From a checkpoint of a small transformer trained on Wikipedia.
Training: a variant of SOAP for these matrices, 590M tokens, 2408 steps.
Each number is 128 + 24 x the weight over its row's rms, rounded and kept within 0 to 255. Layers, rows and columns count from 0. Numbers have three digits each. The size before them is the row's rms in percent of the matrix's.

# layer 3 MLP up, 1280x320, rms 0.0698, rows 191-231, columns 240-319
095:148103079130152147130118079149119111132084113170145115133109122140118124135119151119147176148130171119114135141146171093193115129134146121157162131108123177119109122120128144157139097152089079159107118148131126142140148117132157151165146134
106:086116154125126153155128136125163130115135127127168128139171106150149118106148113118158180135130150148148143117110147151108126121136094158166107121132071136167096154116165172129154130160138121146103128104127128155090106094111088138145079147
102:135136111130088120142114169159127111134164077131093136120136164083108140107130097141125147136124095084108159118163149153103102138113146145109185117147154112106093166130128174077130078061134134176134135147108163191121126093123123166083127156
101:134106108115102126106117148088103098133073082110137128111129132134135147138134140140150127139121117091128118123111119112101094119097102149129147138155114111116099100154120171111072157105106129116168134127114155109144096129124115158123166120
096:138129137123128131130113117146121100173123117072093139109108092177119073141152106140159101167141081133118136140094225109128140155131116156139107157080120116142114162131155118099113102092134092138122148122115085103119148104142117113140142131
098:177127124141162149143167138138083179133106122188156122145104148110107139161137118091133118140110082128132117137107123167086093096118126163145134147130132098097144135155176131118110122131143185133148096082077103125126105116132126120125102128
087:096076109135140147132158139148135117121132136140123149145113110139155152126141131157165161107109092095162120138088104117112120107165136133109157117108114115152163092124178127151119139157096114181133178115148115172135152141170157133074128163
101:142151090140103108100127097132113165125131140118133139151121094142117164115148105118127099134172193125106156124118111155132125110126135135150139123111120156122126120124116151143147111078097137125169147147135129122110120094142125082102073122
082:138136147127124147193115165163128140129096161136152122124134131107103129082165142137155155130138087118113108112156104154110148098173179106146121098123122115121102164119163135128155134163137121146168139107142119138126145153106143103148068141
088:120173114133115102127177129129126112120119185119189119167136150106129124137121116123185187122146149119127114144133139098103142160127129114127099103162133142121137151129114089122132138139131136148193170125197121111085118148150133129159148098
098:134156114174162134124143106096142138109158123120119120116135158159103121167073105098130098084087085175147128149122119110170155131126110123119143112162129149126103139125083149079121148106149075163153135135111121131122137171145108118135114141
097:092111117148115119153098155128163150098119134125144144140097143162127141123133116161122120082105119140120132109124112150162128119072173094169127129118166152134163099123149148114086157127167126129170104146156108185136107136092109128107057093
101:040096121080090138128148119100101153135110127091089138135109141133152112139128130166076188122114167117082170070065122119127138121173116153119116143079100111179163154142123123137125140150133160129164123135163147147186124117138124122111128146
104:140103156091108114131105125170098136138121157130082105146115073155119157149186162144115090122146122113069104090074134143134150148132137128117143101099127151134136131133103149100135139160126149133129173152131099117136108104141172167160145118
100:150169129147113151135126157100121134095121107139144099121125116098152124151113123170096146113097150141087097154118131149122112134107081092101109141189089140174134113119183204145092159093137192171058130120125082126106118119080131123191075135
092:138130116159115144151133138124103104159106128095142177133147139109133111078117148143106127142130105169109125100159152109169104098107129116142159141087117124107167090086146160132171114110114121112125107121102108130120136127143135073131157136
101:137167147156136131119110146106113163124131156117102134130078143121105120109083133154122125135133117140103118169102158187174078129121146114125107084175146157128139127093169156108129127137140094149144131176104148114122095083117116123123146150
097:131125093175088117124185108115077125110130119118124149087082150179135090140099098100114120161118150151128165094100129122113169127096126117110128167167146166124138137114105119100151132151155109089155062152146158118072105106158155108163099138
097:099072078125176192117131061101098151087135108154140184093087130166105101096116124150140137094209113184127161136174170141155164140147110124127134128131149115133118164134152157162067128104127097155105133096132131103134111114154102137118116136
102:116106098142122097134106155151119101159118106136143147165092138133158087130149091163122114098095141128135146092126144132120108132121121144105147164115081105113138153193102114148076100151140103102133146156106122158107135093100098125125122104
095:158122137124101143127107105121099114109127117104139117117126145095094129117153091131147142143163178145123146158120101094169131149082092113136147114159159138131119147129048101103156122119130104101128157087101131104125143103146157090163129105
100:096118134085130083129107109131132135125119102103148150137126101153142117150137140156097075083115085108158124156147075147162139127148128145152127120117137114117122136120170076128153104134179124130122129131095120172101148156118138118129126132
104:097098120137114135146163132131147138141119176093156123098114153083097123142133110116116155121133129115132116109108092109131160136101157150176124114133148123178156112125148128118074159112132140131143121135121094134101091092141091140124105158
093:137111121171104142159146132119174120141154132145125134100165105113103110117186107115102096120121137090094137136102116129134138133133150127090147159117151124120103151120096148121067093151129105096111102150158133101139100162128118105132106096
094:147129125114078123128154182131149147109111111102150111128102179115105151154115166155135133098154137138165122117166110141169133117134115165076159103143116122141102142170099120129139147051129160117150086159141172126160146129112116091140116139
103:134158091104122122087178134121111147139132103093129146131144107079106162104105147141129072147138160151176141142071120103165104084089122130127108099137121120129114170105124129146127137108105147136134126128165145138140103118128098098105127107
097:129127125134127128157136102148078121180164130105110121078149126156112108114098083111137122168086152086170121160150151096133101143108144154109150113098100139099155142105106110105105118125115099120126112142147092135136119126182109092127154114
103:156139174116120104109102139138138113110092109133140127168183134136098111113092174159130121101142146135103109092131129128116120115136147153120096122163121149127125087139106084143137121171167087174114154096144116132104144112114163121109114151
097:143135105129165111127104100158131099140116106125137148105135065149133139114159120160134100124113104116153074134139122117144157102105178159134165156129139113121099113121089076118094118128133143125159193130126113107104102164136120132171117139
105:124166113124138083160131105124111166151112109092137172160143136128103142151120121167136103086151080098104115148136156183116132102121099126137135107134107148148159173133147134160106128067129122103120156112130138110130110105094098140145165151
092:144111123150099136166167093133117105144119114111134074121106129101161158137151117152123163147128120106137112133145134134112114085128157165118128132119145159134105142141094102150128107178135132172123137095126135132150140085135144122126115141
102:134104088162115143148151136118173135130137142180117122166137115103112106156126161090111096141114144138116149113118123112150170122117145127144119065119089151135120120161151113100162139121162141088178101086109121156134125111122140142120140125
101:111161130124116156141126133100120107110118143110107157157121156151106102161087134097118095124120126106138158171130115076146148111141108164133161137105091147115140106136176143122120156124116131103105161161100132122117127106113145127120145156
097:150116124152106134109129145138121142146114148084138124110107147111111173105123145170162156096059165136119120155111099126153144084156111101147095137119111138141135143106139144161138171133117162127132147111150147108098093123100130139140135178
106:058141157154164089127141165165152131144105141094176138160175117099103099146089092120106131149162158115120124119116081114143147111123128143153106146126183137162102135130149107174164128118130138107138082163100134102147117132154144131142117118
085:134144159139108125176122165118163156122119085114120148116126150165144173147131125130109130137145184121139091109152096148133108110159109137151127129123111109157073184098163108164096130115129124129124136117150112092124132146107149144094153127
097:133117144114143119122108141096137171111134114178149113156106101110088075101143091092171124092138120132121117116114140154138128138088125173104077121108122120179130136143114125141143157150126158131121166138187092106138126131145132121108122108
099:157117118145152085112150099122125136096126151117148108133136142139083115173147098171130099137133137184148102134110121145120101155160121114092144143113115137102171109144105134127129111086117100163097136159118113166151146100140130109143111149
099:151097129093102149151146091092104133108143147155129139143131151112076106123113146127118130147137131091157115134163137158149134099119118064085129128130115148136110089104088100103119159126068134138137144126121151116148103157121117159160144118
095:118110142109122126132117158125142126129116120153115131154128167181140129097117105157125169145103090150098138123092145101140129103112147104110118118164101122108140169113146165083090135143100136141168107135136100120116131146148124120132078117
092:130129100103104098150158135114128120167082135151132123124159180148143112119103130152172088117132125150144160095148120126107130104133136148112131096112127082090154129143134101097148108122130106120127110109101144178141153129155128132182130088
# layer 3 MLP down (transposed), 1280x320, rms 0.0691, rows 191-230, columns 240-319
092:121135138182134093153109173162122147166156167119092149115166122128151110127145133107132138113148105103120131148099119119104120162097167166065144120142146136129142152169139100116133152142152158168105128126099134085116092132076108141141110142
091:155141122106117108138132137167097145130085110191108142116125153142113146139127122133124094072181120070120134160147129127179138177159168116137135148131114094098111146120127152143141159087114105099121092119131106132149158155140096146119158128
106:135121161144119174124139124136152144162136066122131077114159139117119102108165142119153118127154143140098164168118106104164149090120093158130088137125115106115137112179098176173107105122088117112141127135067123110115129143116147163153145133
100:147123136129091092119114161152124134105122168141105135152155129094096131103125163108123112150123129136109124149150152091112119085148148144128116129073099121139124127156163118149116161161182160095124111125112147142141151111123116113126106131
085:103100129105122162141109105139111107137114108150147109143111129109159135115114136112111137114160128100147126119125077141151152141116163100100107123138104140148127100152147146154148118193139173102105124124179119106127167157089134122133117119
098:130098149139185127113161107115112145129109103120114072106140154125088112106111146129159131112124132146100119131133123145144149096116108155142122164108128146142170143143118125139137168085126111127149137170135128136086186124140142085110143143
092:178140111155154137090109142146101132124126147150180168123162121138139113085109171148133131127113086120131122104161141132044138108132109113144126134130139074130151053120144118136146107130123146083129124165104112135084157116112111117132130092
100:189120123107125132126103140091132119109133102171101137120165118159122160099133145097074085131115114099157143106093127129126108136103135085140110150158141154144128060141135163121144141112131105106133111097150149104082124108153144115102075137
108:080106115146159117140139128146131109126121130133130148125110143117073140089164111104162125144141138106114160125130119108138136133139140102118149090132084110114137145177115139162111103143120126134152123070141173145149125155129118142155103142
101:095156139141160093143106130122128120143119125116082141113129132120104164085110144178149113137143124168116127147139121109091148094125111082153155134136147118126117161189161099149140118153099094159115168167158154081089141172124143145146173135
097:145158142171125159111172101123151143146138091087145145123091092092160087107139142123121158105124119183144127144132177163129107121130149158146115120129137096136110145111087131132124112167067149108167137135127104153123141128136098102122107153
096:134093138090143122087161089137098123147132090153121094092160097113141105118119124090148099149157117132123143137115138098132120132145128141148128134113134128161081183111111106124176110118157115125128118124070136093120133135135125111091185116
102:205149138086107158090128121143123133084102133123149087182131094090131139149116149138115134117134149155096053097127099160128107151133100090161127182086100126174151104103170127107079142117145109159120114134098153149118118147114139133113147126
107:135160112128120133146154148115156104127112160178132172140128139148119175119130103114161151120161131136176099167181115112095109143119164128127163136146127094180180089103152118156084112137151132083094118134129091112081118124106099115145112139
095:098151121127091135139117113124151125135093148107161164143130138149122117146124148136093092114132068118181111124145104124098130142127147149140167159068142125103118130111099122158156146148112162129143202108147142128088147155107100144105129114
094:147150146123108134155085117151155116117142096065174117134142135136149141117120155107058100143099129122104131134098135116126098155137105158142109176102144136124144118121108192112135106114108168134111121119165127095136173112096141126157135176
102:121143124056112130167136094117167101149116161088146134080127121146124111146120123120166123132132130116135120115145140101057122114107145111112110118118125124121137194090100120121113191124168128171134104121117143146155152099089106135106116134
101:100128175145104120160082123108105106109080143163141119092149126112138143112150147127156144157103139148139101146135141132088119077167128136139133123118132118099125132129089120125139182136125130106109150103162141127145093065149183118126139174
101:131150159121115131143126143123109143134103112150182144145077131101147147138161105114126146138126120153110125148201112087138100157107147181140116085174105172136118094112157159129136118153126172123158122132153118110098122145111090136138125135
093:118144146100164159168121090101121137138137120130127180074136168125101131176120108110126131123112131139134120187138142109119140180120128110099132149141174154091116062143134159101153143142178108118116128127113151134130107137093139131084095097
099:158097139143160138130104098176096134138116096080114142136140124125113132148128105100115065137119123163167149109126106139115146120112136113137185121130121119142160138103123113096155117138112077115158099093167151151125146149109152131139119148
094:132145102125113115103106095099134141139138117089137100123091127113129167109091170101166098125122139138135138139129111150100160088133111114115127149130104135104140118212118140138112114107120134136110096124167141137087182165139117122110127140
104:184091115147145120121151100186130160126126098138128119170109131166135146137104156098090109091114148150105149132112102173121128122106095119141137107176159103167099145158118128113109094152094160168144142113136121146119133111132119083132138100
098:119103145130136140166096121134150134100159150113152113124097098123089182159115114218101141092147151126108145162139145110112120137107113150145139110137096143139082102098122129121139160146127126122096122145162125118123142139139099105140156148
103:130117108109099114109204113108141112096119123117118115099117140145157168135116198116102106116118132115116116133158165120130133121107144144126129104154178119146133131135139170167180115098154138091149116134171153147129175097140131088117142126
109:143133104134117164153109103135154117180134163081108150134149108101148072160071101108126158141137108140138127078153141137121152091111128131146113162071126114098116089140104100137113169176117137137115102128100139153148137116123114114120107151
101:137153174129167079141144109119084168081121092159118155165114087130109137098114119118111171130158179070097103149125064093148113100096151114148134141140141149158132119118139177125071122105069127133132123152113166154141145131137108123117112154
104:129158133149134105134110112116082146146163157130124140105155154100122140168160151150109065148101108110151183128155114098091140124166158142162126091150141135155154144158158132143102144110141147202108113148101123135166140158133117117138100115
100:074134144124154153167151096136093103158137144084125141113131166118113116141129115112138187114143149097130196101124100102100191166118156164110144139171100144108136159130128103174099110108136127112138127144115110176161166121149125150117167105
104:125114121167149155099122080153152115131110139077129126117138118114170127165115143176132157171129147143113132137120181171139117184141142127159157158097079097135124128145137158137134152139129078139118107139111094094117148113127141107106129089
097:130116131164139086106099145083143166118169137134140129111137137120103122169137144191125159094112112124129172101122144107122103135122120138126134107132091116131106108141130114124173148159132119123076119177109182143112107166141133155143110154
104:101108148150147147164148105035104119121130160131132110116126168110150114118111129150104126108142122153111122135088108142135164133118122114137138128116083123163144108090132107158117118130094119162124142112097112120110163135140147087124053146
091:136110155125153123114136096150145157189144135111161150129147106136144127096101168140127075118129112090126116112134143142094154156114150122132046160103167118112108127120140128128158103104133057126145151109162088132162121134094124133158141142
103:159089133120092113076166100122107158122121167144162118089134095113129149145122120122114134154105151135110123105147153137130126127124128159141107120133138103119133139096137116095136140109224116090141137111120142166172115123129131110116111143
102:110109185090127088138134167123077120137096124147106125140109148110159134097159170122127154108152128117137129093124139098105171187126117149146126171155135127153160103080119111128131108138174124170146081123123113123120155158111088138141135107
088:128138111129138140079125152124141133138146174120124148112145108111124148127098151179143105148120157156107150139177152130085133128087139079144124138151184153147159108172098146126154131146171095132152170139170125188132147125125114147139108105
103:136077122114083125107142102108094117168112084136140140173131131132094090138177122120159136153132152110126128122153119127131095090136153160114098107119098150121106113135179144081116162130117105143145117115136135118120141120119104125122162099
101:141131138143134119172134133140111103093127190124098094131143153153155105137161147136097147144113095104130103169108126149144085093068140114161139114156150152096129146144142146107158108137179135154126155180145098130132107146122125127146107153
103:132147112099169165151114104106119130125122089129116136116191144131134136099122167120117139141144089113122169136105120134120093119112100097122163164103148155099160081151059157151108130090141134089139107101133082101143133112146136115116102108
101:164144124105150118169117122123132102136191101135104131103111117098089141113130102105138115144170117131123134158116136122176137115147088110108143125108118121097133111132076144115118130107117141132148107135103104161150109144183141134115102139